config.yaml
n_layer: 9
d_model: 224
n_head: 4
n_kv_head: 4
head_dim: 64
d_mlp: 896
vocab_size: 1024
activation: "squared_relu"
norm: "layernorm"
norm_place: "pre"
norm_eps: 1e-05
positions: "rope"
rope_base: 1400.0
rope_fraction: 0.5
qk_norm: false
attn_scale: 0.125
bias: "all"
tie_embeddings: true
parallel_block: false
init: "uniform"
init_std_qkv: 0.0451
init_std_o: 0.00994
init_std_up: 0.0451
init_std_down: 0.00531
optimizer: "muon_variant"
lr: 0.00738
lr_mult_qkv: 0.4
lr_mult_o: 4.0
lr_mult_down: 0.7
beta1: 0.9
lr_head: 0.00813
grad_clip: 2.0
warmup_steps: 200
schedule: "wsd"
decay_fraction: 0.361
decay_shape: "linear"
final_lr_fraction: 0.0
batch_tokens: [16384, 32768, 65536]
seq_len: 512
doc_mask: false
z_loss: 0.0001
train_tokens: 237300000
steps: 7565
dataset: "wikipedia_en"
Each number is 200 + 20 x the weight over the matrix's rms, rounded and kept within 0 to 999. Layers, rows and columns count from 0.

# layer 2 attention output (transposed), 256x224, rms 0.469, rows 202-255, columns 112-167
205,196,197,230,203,189,206,197,202,185,197,181,192,191,159,182,213,201,224,198,199,174,190,215,173,184,197,210,170,144,229,216,193,185,186,195,177,196,215,185,210,191,236,224,210,202,174,212,210,179,238,192,207,231,211,193
208,220,202,205,194,200,186,214,183,211,196,201,209,196,213,222,181,180,204,230,209,239,184,196,166,197,226,196,203,184,194,207,203,158,239,187,171,180,226,165,220,191,203,236,191,225,185,193,231,193,216,215,224,194,176,205
207,174,183,176,208,179,184,211,222,162,187,162,209,188,201,183,202,211,181,224,218,189,183,195,196,209,172,186,211,212,196,174,208,180,199,172,200,185,216,190,195,182,243,197,188,187,216,205,211,185,185,203,191,217,210,222
170,239,196,217,167,233,220,166,201,209,221,209,240,211,222,209,185,250,224,207,204,204,181,182,206,198,190,221,156,214,210,200,234,165,189,179,182,204,181,186,193,185,179,204,224,234,210,187,194,208,193,205,199,196,191,192
179,191,161,197,195,201,166,166,216,197,187,200,187,194,185,179,191,202,186,161,277,219,202,192,218,199,212,192,212,214,225,223,203,210,220,179,171,160,235,211,200,208,177,193,193,201,189,180,207,217,208,194,202,193,156,230
205,199,228,183,174,166,215,205,225,173,214,209,191,216,183,185,188,186,206,191,193,172,220,181,207,187,179,214,192,181,179,189,163,159,211,187,185,198,204,229,159,216,210,188,226,199,174,226,223,231,197,190,215,180,186,215
200,201,174,184,233,232,227,158,218,195,210,213,217,228,206,184,206,255,178,203,216,196,165,182,200,184,209,192,210,214,179,196,202,232,194,215,205,202,248,165,169,196,232,193,196,214,212,211,199,200,186,237,215,206,203,149
220,189,191,188,193,186,201,203,171,162,215,211,211,172,175,204,214,195,195,201,209,211,223,232,200,219,226,222,212,179,218,194,198,227,191,205,198,170,198,183,208,189,190,204,229,178,189,205,191,221,202,172,195,215,212,200
206,214,196,246,204,186,204,190,194,219,249,173,214,205,189,185,210,197,157,208,196,195,170,177,213,188,192,207,150,220,226,184,224,203,187,222,174,222,214,192,246,211,209,198,187,193,177,187,193,180,190,189,199,175,191,174
197,215,186,189,166,219,193,201,168,205,198,187,169,207,198,171,207,192,201,212,191,188,203,217,189,184,207,236,177,231,234,196,173,213,215,214,188,223,198,196,214,194,234,211,229,192,190,182,204,185,205,192,195,186,185,231
208,189,235,205,208,198,216,204,214,192,208,205,157,193,178,211,184,171,166,193,185,206,194,182,201,199,180,166,197,214,175,178,208,192,195,196,209,205,191,203,214,191,210,195,196,204,215,183,203,184,196,236,211,189,219,213
183,212,206,164,179,219,217,159,195,219,187,186,200,213,219,199,216,202,210,183,196,230,209,236,189,203,229,220,209,209,228,183,212,235,201,206,210,195,173,192,207,159,169,218,233,202,205,210,201,169,230,184,161,193,190,200
225,186,229,227,206,196,181,197,224,198,218,242,206,175,197,179,201,195,202,231,177,226,212,168,212,198,189,191,200,201,205,201,253,186,216,220,212,196,211,219,188,187,212,202,177,217,180,209,190,201,194,163,185,190,225,210
197,222,225,215,209,187,191,199,211,213,191,189,191,224,208,205,176,191,194,217,200,193,176,196,182,193,207,180,201,169,194,194,169,221,199,222,204,163,177,165,193,217,178,228,179,186,178,188,202,185,201,200,184,213,151,161
162,182,212,214,207,192,244,212,209,252,169,186,229,208,181,241,227,190,227,192,174,195,204,175,202,195,187,174,181,179,214,169,176,204,171,175,179,231,178,206,244,221,196,165,221,211,179,206,190,191,194,222,214,221,182,213
196,191,199,204,222,220,191,194,182,193,228,238,211,197,180,260,211,212,224,198,227,212,176,198,193,217,237,187,208,217,210,195,206,174,224,209,175,203,162,205,238,199,177,228,201,238,198,211,229,208,207,197,199,181,176,199
246,208,264,185,168,197,219,205,219,215,206,214,199,259,192,199,196,199,192,200,201,235,251,227,198,206,182,255,210,177,209,204,195,236,162,206,182,193,190,196,206,211,186,213,215,235,180,219,217,189,188,194,184,206,224,214
220,194,190,189,223,214,205,196,175,218,166,190,188,220,219,211,172,186,203,172,220,215,204,202,191,228,189,203,204,212,189,196,193,149,206,201,200,226,189,145,156,215,184,200,183,210,202,164,208,199,167,184,205,212,214,219
223,223,208,216,197,208,189,162,208,210,216,223,199,211,210,190,216,217,209,209,166,204,174,192,197,158,181,168,193,206,209,197,181,242,211,209,221,210,171,190,169,207,224,177,193,198,229,205,187,198,195,222,232,198,202,197
222,193,225,226,178,201,200,193,170,192,217,207,190,207,211,210,199,219,194,190,209,210,226,208,203,197,213,198,195,226,210,221,247,182,211,198,214,198,188,185,215,168,194,206,196,223,210,201,199,189,210,185,208,180,193,216
189,200,197,197,202,206,170,217,199,164,204,149,219,188,188,186,189,210,206,191,191,188,162,194,186,207,220,189,211,193,232,199,176,208,163,193,196,188,234,208,225,225,205,217,217,209,183,192,193,198,220,200,212,200,190,241
189,207,186,204,168,177,239,174,189,219,205,215,199,205,216,192,221,219,196,160,178,190,183,170,220,175,202,215,186,181,179,217,214,191,201,186,173,255,197,201,193,208,174,163,220,210,167,215,246,201,183,206,209,174,216,185
251,183,217,166,218,190,201,195,181,188,210,234,200,192,208,206,191,170,230,224,202,210,219,167,210,174,210,185,186,212,161,209,174,225,133,196,195,205,211,211,199,185,216,201,173,233,200,204,208,188,222,243,206,199,234,224
189,200,222,215,212,206,228,143,191,202,215,201,216,221,227,210,200,187,218,189,193,237,216,186,164,221,191,200,200,194,197,208,215,191,170,205,180,175,212,202,208,191,234,183,200,178,210,202,198,195,202,161,169,205,194,218
203,186,198,186,185,241,212,207,181,179,208,173,188,225,242,194,195,196,217,226,214,222,221,199,184,211,193,178,180,229,203,228,161,187,196,202,195,203,207,213,211,188,211,193,171,189,192,190,198,209,192,218,202,187,181,223
186,198,189,191,182,209,196,194,176,207,217,198,210,226,191,216,185,199,174,204,199,210,171,212,176,197,195,232,200,235,210,210,203,234,180,209,215,196,155,170,192,231,203,202,213,176,225,205,237,197,207,201,218,187,186,204
197,183,206,229,195,200,233,207,180,200,206,200,202,194,182,181,180,201,207,229,211,180,234,205,186,209,175,159,204,228,193,188,190,208,211,225,222,201,206,229,188,164,195,181,198,227,200,181,215,202,185,195,179,191,211,169
191,179,207,191,218,197,217,208,220,191,193,194,192,222,207,216,215,216,174,223,187,196,197,204,222,224,221,214,214,193,200,206,204,230,194,186,172,204,175,181,201,215,155,158,221,227,203,191,193,199,202,227,234,163,199,168
200,205,214,199,186,192,207,208,202,217,236,187,164,199,197,204,201,196,221,201,198,191,224,213,194,202,186,200,188,209,173,243,187,171,197,195,221,220,201,206,215,188,161,202,205,196,180,180,192,213,189,189,200,197,197,212
207,198,199,217,187,221,188,217,200,192,207,209,208,205,219,191,173,168,187,201,208,187,230,211,179,222,161,211,226,204,197,224,189,225,197,201,188,200,181,190,224,208,166,223,167,233,209,235,193,201,211,196,194,224,201,177
213,218,188,210,215,212,153,191,183,191,175,215,150,206,196,219,168,202,191,182,214,188,180,233,182,224,182,176,187,218,202,173,209,200,197,203,224,181,194,249,215,183,196,216,197,201,184,188,184,222,198,172,175,224,174,222
202,191,193,207,172,177,203,175,193,196,236,211,185,206,220,195,207,165,223,195,199,198,177,196,174,173,200,193,196,209,193,183,199,206,190,189,180,184,225,185,223,221,170,179,211,216,199,209,189,214,224,197,205,202,228,224
207,212,169,193,196,241,208,203,232,177,191,238,195,214,227,211,181,217,207,197,199,172,193,201,220,217,206,164,218,252,197,191,202,203,168,219,181,192,216,178,210,172,184,217,199,192,201,224,200,200,182,201,207,192,185,206
213,213,183,222,185,154,182,198,241,186,194,205,199,211,190,179,225,207,225,208,179,210,212,159,197,195,170,196,191,218,226,189,186,176,215,208,213,211,185,202,219,215,249,186,190,216,184,209,209,217,195,204,221,201,156,173
214,208,195,222,216,207,206,188,189,200,196,195,196,239,197,196,191,201,204,182,218,203,192,240,233,168,209,201,190,215,200,204,194,203,215,224,222,185,200,217,176,215,193,199,186,184,177,188,174,187,198,205,200,179,215,186
197,174,184,162,225,205,210,200,197,179,174,167,186,198,217,188,213,163,245,184,199,221,178,229,238,201,190,194,206,208,197,176,181,202,186,205,210,198,213,192,208,173,195,164,191,183,182,209,177,230,215,221,208,198,188,200
199,186,181,195,220,198,203,206,167,212,205,223,181,160,220,191,205,204,238,173,214,189,228,199,220,200,180,193,185,204,192,192,180,180,225,147,210,210,201,199,173,190,208,193,212,211,239,197,205,189,189,244,177,194,219,228
205,163,234,198,165,170,175,199,186,196,196,182,207,225,210,165,225,195,196,161,188,174,193,194,222,206,162,203,210,172,191,211,192,194,200,190,223,213,204,227,205,224,203,193,201,189,210,190,186,199,207,196,184,187,229,180
219,175,199,220,229,191,178,185,185,216,189,212,220,165,213,218,199,183,200,197,205,184,196,158,203,146,207,217,171,232,190,198,205,203,170,205,195,210,214,192,182,189,210,201,212,208,195,195,184,190,173,175,197,192,250,218
231,175,201,234,223,211,223,244,190,204,180,195,228,187,213,179,198,212,226,191,201,195,208,233,176,206,185,184,234,223,184,192,194,146,205,215,213,198,219,236,183,154,207,192,182,179,199,223,192,223,223,199,233,225,191,182
197,199,183,180,185,177,184,203,209,238,199,241,197,214,178,191,201,201,179,185,217,210,164,161,201,201,166,199,208,175,174,197,187,241,196,191,213,182,186,224,181,222,201,190,177,217,193,223,174,201,183,208,243,225,226,216
203,180,188,177,175,200,187,180,219,199,212,216,206,217,188,183,196,172,192,197,158,211,214,191,217,166,228,176,186,207,212,212,204,171,181,186,206,178,205,196,201,206,198,199,179,202,199,212,221,259,192,202,212,225,205,199
187,172,209,172,242,191,185,161,195,202,200,208,171,202,189,216,197,201,203,167,213,188,189,185,196,209,193,198,167,254,225,223,180,164,178,215,189,209,222,188,216,198,169,251,258,176,224,205,211,206,203,226,193,203,201,235
207,241,175,202,203,184,193,223,191,187,212,232,199,181,206,219,206,221,208,199,219,229,163,238,179,208,198,207,199,175,155,229,201,189,187,201,205,179,210,222,185,205,184,198,196,194,218,178,222,190,210,161,216,197,223,153
202,228,159,204,183,194,191,206,202,204,205,223,179,209,201,185,189,217,158,227,186,178,207,165,182,205,222,196,192,256,198,166,213,200,222,199,197,195,178,186,201,181,208,197,214,178,187,199,170,225,192,195,201,200,212,213
211,190,209,226,191,194,214,203,191,190,183,220,177,204,217,191,248,174,219,221,211,202,187,228,222,238,172,215,188,158,192,169,197,191,210,190,200,185,182,183,189,232,206,199,214,205,207,189,204,198,220,206,207,179,198,179
204,219,217,217,176,188,223,175,191,219,174,188,191,220,189,180,178,167,192,188,205,202,207,203,175,169,218,195,217,190,188,208,176,217,193,234,169,163,215,204,201,222,203,163,193,187,178,215,213,214,224,235,201,199,223,209
207,216,221,221,220,170,179,156,207,192,197,208,190,219,191,174,198,212,206,201,220,170,205,198,183,208,198,213,212,201,204,215,200,169,181,198,203,205,196,182,180,233,178,163,171,182,228,185,206,214,221,183,181,203,216,195
213,193,210,200,208,175,227,209,226,219,209,237,187,222,210,224,196,188,195,206,216,196,200,219,184,187,196,220,215,199,182,213,209,221,212,220,226,204,228,207,186,199,230,190,194,198,187,198,144,198,182,175,184,220,185,216
204,186,187,236,192,218,223,197,200,181,209,212,205,185,211,190,198,174,190,203,228,194,190,205,202,206,211,211,177,211,218,200,180,160,217,196,205,188,215,203,191,193,200,215,204,217,199,241,204,232,211,229,210,194,180,201
212,197,214,177,168,201,218,200,215,205,211,164,196,185,206,220,219,204,180,206,214,206,216,205,208,176,202,178,185,193,190,198,170,168,194,188,200,142,196,233,162,175,230,217,200,202,224,187,199,181,208,223,198,224,200,197
188,191,203,214,248,205,188,192,201,175,198,210,224,168,194,190,206,194,175,197,169,181,208,209,213,204,191,177,194,166,207,260,205,186,210,184,210,204,186,205,200,157,233,211,241,177,199,209,219,175,218,207,177,184,156,199
214,180,207,148,210,190,186,218,187,183,182,216,238,212,198,180,163,201,208,206,191,195,207,180,214,182,253,181,208,200,158,227,216,209,166,186,202,187,169,201,202,189,152,195,191,206,207,211,188,234,233,202,233,205,169,200
216,209,218,176,195,227,214,187,217,212,188,201,218,190,222,230,242,178,211,206,191,193,221,184,204,189,196,193,188,227,204,225,204,206,239,212,197,194,207,181,185,204,205,220,169,196,183,229,192,196,177,185,182,190,208,219
# layer 2 attention value, 256x224, rms 0.0541, rows 203-255, columns 112-167
170,210,207,184,186,206,184,186,240,202,190,217,225,194,201,188,186,177,194,175,180,209,209,200,226,221,183,199,200,170,183,194,216,210,180,208,222,191,177,198,210,178,197,160,195,209,185,225,209,234,222,212,204,236,235,212
184,181,219,216,161,203,200,198,170,193,156,216,173,216,208,206,184,177,186,242,187,189,214,192,184,206,195,176,187,156,194,221,180,218,232,247,163,234,191,194,233,200,216,186,203,178,232,186,225,215,218,202,198,184,192,212
230,192,191,171,212,181,227,206,213,182,216,208,170,191,183,218,204,156,203,213,205,197,195,203,188,176,205,202,235,199,190,208,197,220,174,209,229,200,210,183,225,226,206,177,193,206,196,236,217,197,220,237,170,196,172,203
198,192,226,187,210,177,209,191,207,213,193,198,220,193,203,209,170,234,216,169,167,190,203,229,194,207,214,190,179,208,170,197,183,177,200,170,236,206,232,205,189,207,223,201,210,197,217,198,173,229,218,186,218,209,230,205
176,195,205,214,203,184,166,212,174,190,211,208,188,236,225,207,187,231,212,193,189,235,166,186,209,219,232,205,207,208,198,205,212,210,190,198,196,233,196,202,216,188,167,208,191,195,224,190,239,225,175,204,184,192,226,202
188,217,218,217,208,198,223,185,181,138,188,206,207,191,203,151,193,158,196,225,183,222,208,203,197,200,200,208,189,202,206,189,189,177,191,203,190,192,166,200,242,224,215,196,224,172,187,185,220,198,201,153,192,175,225,203
208,207,206,187,211,195,181,170,227,220,178,223,189,200,210,211,210,181,215,196,189,186,175,218,214,218,215,234,194,233,179,211,182,211,221,202,231,216,206,219,208,202,186,197,170,202,174,171,182,199,216,195,223,194,198,193
198,178,177,187,186,200,207,210,201,210,221,260,192,208,191,176,184,205,198,201,230,187,219,211,198,246,213,204,221,207,226,178,202,168,192,196,221,218,205,207,207,215,140,199,209,229,214,197,196,196,212,176,201,222,184,208
190,205,194,253,227,172,220,200,213,238,232,218,196,196,183,182,209,199,162,190,231,196,209,226,218,224,189,162,216,164,208,196,202,194,200,197,219,178,201,206,191,182,199,173,205,209,194,181,173,185,195,216,194,209,204,211
204,221,213,194,178,193,172,216,202,225,211,206,191,214,177,189,207,210,223,217,205,179,214,211,210,226,221,196,229,213,208,203,186,219,235,233,174,199,225,187,194,208,188,206,173,208,213,177,238,186,196,207,184,212,204,160
200,199,219,183,224,237,206,193,199,216,182,183,197,227,201,243,198,184,170,188,219,205,202,189,183,171,185,213,209,191,168,211,214,192,181,211,218,171,231,194,183,231,199,196,201,204,214,224,154,213,196,215,194,178,194,184
179,174,204,207,205,169,198,231,207,187,186,182,210,177,197,191,184,176,199,177,202,207,199,237,216,194,179,234,200,243,177,193,177,209,173,179,210,223,216,211,203,201,195,227,193,209,179,190,221,192,229,220,202,228,175,222
216,189,184,218,212,201,200,225,214,214,208,211,223,183,228,201,241,193,201,203,177,213,175,168,191,218,205,224,193,230,199,187,173,165,194,171,208,173,232,214,218,222,199,199,193,180,212,171,189,204,167,209,214,188,214,179
246,180,166,172,202,175,194,167,150,176,239,211,174,184,211,204,188,220,198,220,188,214,189,213,227,170,206,206,196,216,199,227,255,205,189,215,184,199,209,234,221,220,189,200,224,211,195,222,155,191,204,208,205,204,189,219
207,163,178,222,188,155,222,173,190,201,208,198,198,198,228,207,172,167,173,180,203,211,187,158,181,215,225,240,207,171,204,187,202,202,183,195,204,191,208,167,159,203,214,186,190,228,216,207,193,189,206,236,184,223,199,215
190,192,186,197,214,189,214,140,153,180,205,213,179,195,202,217,204,227,225,178,201,214,174,179,195,194,181,193,180,209,210,195,213,206,185,211,216,194,211,176,224,218,179,173,221,191,212,195,189,183,199,200,232,193,212,209
199,224,186,173,175,200,235,191,202,189,202,228,204,195,195,186,209,211,231,219,190,251,223,164,160,199,190,181,227,199,195,229,184,185,228,173,194,197,189,189,216,195,199,196,221,198,197,240,202,217,212,221,228,197,203,217
215,198,169,197,175,238,216,235,222,178,188,188,216,189,168,199,173,198,179,165,209,214,196,212,234,209,207,179,189,192,186,193,207,217,187,215,192,200,238,189,174,222,202,197,233,171,220,195,193,212,202,197,172,179,232,202
187,207,205,176,215,213,223,197,186,196,190,220,202,214,205,201,189,170,206,191,177,182,210,184,191,183,175,222,212,197,189,187,236,205,171,203,225,182,163,183,195,210,197,203,218,211,163,195,183,221,229,227,188,232,179,219
200,177,197,213,223,204,196,196,205,201,204,216,243,187,218,181,182,240,168,196,207,201,216,184,189,223,190,224,175,173,195,220,229,194,225,246,176,234,221,185,189,166,188,164,191,187,212,229,191,187,198,187,238,203,206,167
187,206,204,211,188,202,183,218,152,168,196,208,207,167,211,226,213,207,183,216,237,215,167,174,177,240,261,216,216,192,205,209,181,210,192,205,210,171,180,166,194,225,197,209,210,226,203,213,203,198,180,201,217,200,209,194
181,205,196,220,199,199,217,207,233,188,213,145,205,178,164,223,193,175,237,201,232,197,191,203,204,186,215,192,177,170,217,233,219,216,227,220,188,205,215,212,221,244,200,229,212,196,175,205,245,234,204,147,205,179,189,192
201,182,203,167,225,216,197,208,199,168,176,189,205,174,206,199,172,197,189,233,229,200,162,200,239,179,217,219,205,188,193,215,166,199,180,198,196,187,219,171,200,213,166,208,212,229,187,183,219,260,203,220,209,235,229,212
191,236,190,197,197,169,214,174,207,197,203,216,173,177,200,219,198,219,198,216,183,233,182,204,231,216,193,188,211,202,229,190,233,222,194,158,193,222,205,191,200,178,205,165,201,206,213,177,206,235,234,198,192,227,222,201
218,202,203,220,210,196,200,199,186,187,194,202,234,225,189,185,225,177,184,219,180,196,192,188,184,193,228,202,170,193,207,202,227,171,174,179,216,211,188,208,193,193,213,239,213,220,170,177,166,198,183,206,218,183,210,182
179,187,198,170,187,209,206,202,217,217,205,194,177,190,184,196,204,209,176,194,207,205,176,199,159,210,194,211,208,202,182,160,235,207,195,182,189,209,208,230,197,213,200,205,172,154,251,211,191,199,192,201,227,214,182,226
224,199,214,216,177,172,195,200,183,208,194,172,211,201,208,183,246,204,194,194,195,200,202,206,212,184,247,218,194,181,182,145,189,166,216,214,179,205,216,226,195,213,199,195,214,195,177,203,199,197,180,240,197,176,199,199
177,175,191,168,211,208,181,185,238,191,195,206,208,184,191,201,188,188,169,222,181,258,173,177,241,218,198,189,204,199,199,223,189,189,200,186,234,206,224,212,218,197,173,193,182,215,212,187,192,194,212,210,210,202,193,217
214,210,220,174,225,197,226,193,216,227,193,163,198,195,214,197,203,206,179,207,205,199,187,204,221,179,197,173,154,197,208,208,176,203,200,209,210,235,210,180,178,189,213,188,205,185,192,147,195,181,200,199,212,193,199,210
201,211,189,206,210,216,233,195,178,189,251,199,195,201,218,195,207,191,213,188,171,182,201,191,222,179,176,191,214,182,181,206,252,174,217,161,176,198,206,198,205,225,203,192,161,202,223,194,222,212,213,226,231,194,233,183
157,199,191,197,199,206,210,239,208,221,175,192,204,195,195,195,202,207,219,205,204,209,212,232,230,219,192,214,196,199,188,218,214,195,198,218,205,208,205,210,174,201,183,173,174,199,223,203,184,222,192,192,181,161,205,188
193,202,209,206,220,193,223,220,164,208,178,186,210,144,206,224,235,211,208,218,158,170,226,221,221,208,221,193,162,201,203,200,209,144,192,183,230,206,203,208,193,205,199,202,214,217,206,197,228,190,203,210,163,236,226,186
238,197,194,182,182,216,185,220,189,165,204,200,200,208,196,254,187,224,148,207,199,203,208,241,216,185,227,191,205,178,162,192,219,204,214,183,190,197,228,208,216,191,178,201,207,181,203,226,201,177,209,223,183,240,200,253
191,206,185,219,177,206,204,202,183,180,200,194,208,214,225,213,184,194,181,196,213,185,203,196,243,237,195,207,203,198,190,201,185,199,203,197,172,198,215,226,179,181,201,186,180,180,204,214,195,209,159,205,174,219,219,215
214,205,232,227,196,175,197,209,203,218,173,226,209,203,210,197,183,234,204,215,207,190,202,208,189,172,202,197,225,212,227,197,223,209,206,191,182,221,201,206,208,193,231,233,222,190,215,180,197,215,177,187,215,221,233,179
204,193,205,193,205,201,218,170,229,199,189,191,243,178,191,201,207,229,177,166,197,187,186,185,229,196,209,177,203,190,157,200,198,222,205,222,156,180,187,201,213,159,214,215,177,232,184,226,204,245,160,205,207,190,202,205
171,214,187,220,245,226,189,212,175,205,184,202,193,209,228,233,213,211,200,195,230,213,186,207,209,199,177,215,224,213,193,216,213,193,175,224,196,192,198,204,195,181,195,219,189,192,193,191,229,174,186,168,209,196,170,229
182,208,202,180,192,199,210,234,195,193,164,172,178,197,163,222,149,179,219,186,220,230,179,206,195,242,200,185,215,182,181,202,199,174,224,164,172,184,212,193,206,217,228,208,192,212,195,200,219,181,221,196,189,187,208,191
194,217,217,228,189,207,226,197,175,215,216,180,228,211,192,212,141,225,186,187,169,187,175,212,212,164,199,185,181,157,206,196,194,229,226,205,176,188,172,203,216,218,197,215,196,196,193,190,176,180,227,166,140,248,195,235
175,174,205,208,225,249,183,220,197,222,191,164,216,230,210,218,185,202,212,234,181,176,212,230,219,209,229,151,209,210,189,203,207,204,239,202,190,212,194,177,201,209,212,202,211,200,215,184,242,197,186,223,212,206,175,206
200,195,196,225,192,221,194,190,222,215,203,195,194,242,221,202,198,186,189,203,184,169,220,221,179,224,177,198,193,202,218,205,191,208,203,223,199,222,188,175,196,177,199,187,195,211,198,166,213,194,160,191,205,208,221,218
212,192,172,232,200,194,185,208,206,197,246,205,230,187,210,223,221,168,210,177,159,202,188,180,200,204,180,204,221,170,177,167,216,219,206,210,184,170,216,196,180,190,185,159,183,221,181,177,192,233,211,191,182,174,196,213
211,181,226,156,200,209,221,195,252,203,212,204,190,193,202,182,178,174,227,202,179,196,186,186,222,184,221,204,208,188,187,218,188,202,209,209,179,180,202,185,221,210,237,229,198,194,194,189,233,182,211,179,247,180,214,204
190,185,226,218,198,215,191,225,179,219,221,200,220,194,205,211,222,184,190,205,184,199,207,235,197,213,154,193,197,222,202,208,192,191,234,188,207,185,223,177,197,169,215,198,189,207,193,186,230,185,194,185,197,187,182,204
170,191,160,225,182,199,155,183,177,200,196,234,242,217,164,220,163,205,225,178,217,173,186,184,195,149,220,212,202,183,220,179,186,243,184,221,202,205,199,202,178,182,209,197,207,195,217,199,192,190,223,174,207,223,191,197
186,190,195,192,183,228,186,214,176,185,188,205,205,177,196,167,242,205,222,224,196,195,193,207,214,217,192,206,219,193,198,218,217,170,200,190,201,205,229,178,204,183,206,201,233,168,201,182,199,192,199,172,204,177,194,198
202,182,177,204,227,218,221,187,214,221,209,188,180,189,200,234,232,191,168,184,181,235,220,199,183,235,161,196,205,179,211,204,222,171,228,194,217,193,204,210,199,200,243,246,199,203,194,207,212,209,176,170,191,213,166,216
182,179,182,212,233,190,161,235,179,190,172,173,232,239,216,227,213,225,197,222,153,214,210,226,177,212,214,217,188,197,212,202,214,199,206,173,195,172,177,181,229,196,173,219,184,209,204,197,211,179,226,240,201,206,226,183
191,210,242,199,188,195,209,193,215,188,216,202,190,211,214,190,177,214,213,179,191,207,192,205,202,204,234,167,224,189,172,202,212,255,195,199,213,180,182,191,200,208,189,220,203,188,179,211,179,228,184,203,160,200,196,212
221,212,215,201,184,215,198,185,186,209,197,215,172,197,180,215,189,191,220,187,208,235,209,200,193,214,199,170,218,206,216,210,188,225,185,229,212,216,197,219,210,189,179,196,222,208,195,200,226,208,213,205,179,198,198,177
194,219,218,216,220,156,177,188,198,189,202,194,180,178,207,202,176,226,208,207,174,185,182,202,190,187,207,208,187,179,209,236,196,230,165,201,194,216,212,213,190,209,175,198,185,201,168,223,218,201,181,204,202,231,187,208
213,212,186,198,199,177,202,181,222,224,193,226,187,191,233,200,212,210,218,225,172,194,186,194,162,226,181,215,181,227,237,201,215,188,260,210,181,204,198,238,200,216,209,171,224,170,182,227,214,197,178,200,216,219,201,188
189,204,196,221,200,193,245,199,218,181,206,206,202,179,195,206,189,189,195,219,208,245,201,191,194,203,159,186,176,211,198,175,189,232,174,189,177,206,204,214,171,198,192,190,215,201,228,217,216,195,193,197,185,218,229,189
# layer 2 MLP up, 896x224, rms 0.164, rows 0-8, columns 112-167
187,211,210,203,218,211,202,196,207,174,195,192,217,224,213,231,204,175,156,199,174,223,213,237,173,195,184,195,217,172,216,194,169,209,186,194,206,185,188,183,160,225,186,216,230,172,231,173,168,194,194,188,179,187,213,197
203,176,247,176,174,220,207,174,205,234,186,187,180,209,240,199,186,229,227,191,183,193,212,225,204,172,187,187,223,183,199,220,212,219,200,182,177,218,200,187,234,209,195,174,192,211,224,195,220,207,213,219,209,197,219,198
198,196,171,206,205,200,178,201,196,203,212,187,176,196,193,238,173,212,187,202,197,201,232,189,191,212,210,199,195,226,221,251,195,216,188,232,205,185,181,182,226,211,200,234,231,199,229,227,188,172,232,198,175,191,234,233
184,235,207,226,176,221,219,226,193,185,191,213,201,231,208,221,207,206,192,183,192,204,217,187,236,208,173,215,180,213,229,172,184,252,194,200,193,194,201,172,212,203,214,199,179,198,210,198,208,190,224,152,223,177,212,184
216,193,197,195,229,208,214,219,214,175,196,222,177,176,193,184,205,201,185,205,201,170,207,207,195,193,221,209,229,202,205,215,212,211,191,234,215,175,182,181,205,196,221,196,216,197,189,232,180,209,226,208,188,191,198,236
192,212,224,179,238,176,212,200,178,240,185,245,214,209,206,182,218,227,211,186,188,190,231,187,156,224,192,157,216,215,202,220,211,207,234,200,232,219,201,194,193,161,192,192,199,230,225,185,164,190,184,191,204,202,200,203
229,197,203,185,184,208,221,179,184,204,189,202,219,198,169,226,195,186,212,206,223,211,190,192,169,189,191,182,227,246,211,216,186,207,182,197,188,188,210,192,227,203,200,194,163,168,226,175,180,189,216,205,207,243,189,207
175,222,189,216,181,221,216,188,208,197,234,197,214,208,188,198,207,201,194,214,206,219,190,223,229,170,196,204,229,174,202,187,207,188,200,212,234,203,181,191,232,225,189,211,210,162,246,193,189,184,215,166,228,169,191,191
200,199,211,161,176,218,196,199,215,187,187,198,219,175,179,174,226,215,210,224,187,240,166,201,194,231,214,223,179,207,181,184,186,182,213,176,185,209,190,190,185,219,208,178,201,186,214,213,192,158,226,219,194,179,209,230
# layer 2 MLP down (transposed), 896x224, rms 0.0556, rows 0-8, columns 112-167
188,197,194,214,215,225,249,193,196,161,215,208,188,193,189,239,167,180,213,209,196,212,234,267,170,222,205,190,222,191,200,227,168,194,162,226,221,189,205,205,197,234,174,209,218,212,179,215,208,224,187,200,215,205,196,209
195,218,218,214,245,204,179,179,204,194,202,190,209,219,163,209,182,212,162,194,195,194,154,192,199,194,152,191,204,226,192,202,194,202,204,221,193,191,174,217,205,215,200,219,201,187,188,181,200,172,229,210,144,211,217,196
208,197,187,193,179,204,236,183,197,222,173,195,202,195,188,244,229,204,181,186,234,204,189,159,187,215,207,205,194,199,160,215,195,184,228,205,181,199,235,196,198,199,243,220,245,189,181,215,183,217,209,182,228,227,192,187
180,171,215,213,219,218,195,214,165,222,205,231,221,228,182,182,193,190,231,173,175,215,189,192,224,188,213,189,186,196,194,172,163,194,212,153,193,209,196,194,215,171,203,187,194,228,171,200,217,188,240,212,181,198,167,193
202,214,215,218,166,187,189,188,211,186,209,186,185,210,205,217,223,152,189,192,213,227,196,217,209,229,203,194,180,203,192,211,230,178,168,208,195,217,229,187,184,212,226,185,162,196,204,192,195,202,178,210,155,205,237,192
212,200,188,203,224,200,180,236,194,218,201,197,213,189,206,200,183,199,217,217,167,201,184,173,179,162,219,198,212,162,202,213,187,204,197,201,215,213,178,219,199,198,249,199,225,199,203,197,208,227,199,188,199,178,206,221
216,224,199,219,172,199,185,184,191,224,216,188,174,211,232,187,195,221,196,163,190,171,208,186,194,201,192,207,201,200,203,205,206,207,222,216,216,196,171,202,182,187,215,215,151,198,197,179,202,217,229,210,224,196,195,178
178,209,188,190,192,197,200,208,195,221,192,197,207,208,187,217,205,171,204,249,190,209,183,217,234,194,220,201,205,180,194,209,228,186,194,206,242,201,220,204,178,209,196,193,207,189,196,192,177,208,234,215,182,204,186,210
220,215,199,212,210,210,194,198,206,240,218,186,229,176,181,218,229,204,178,179,200,212,191,189,196,214,233,178,197,175,189,166,210,160,232,214,218,236,211,188,172,186,220,204,185,205,185,203,197,206,208,198,196,228,199,155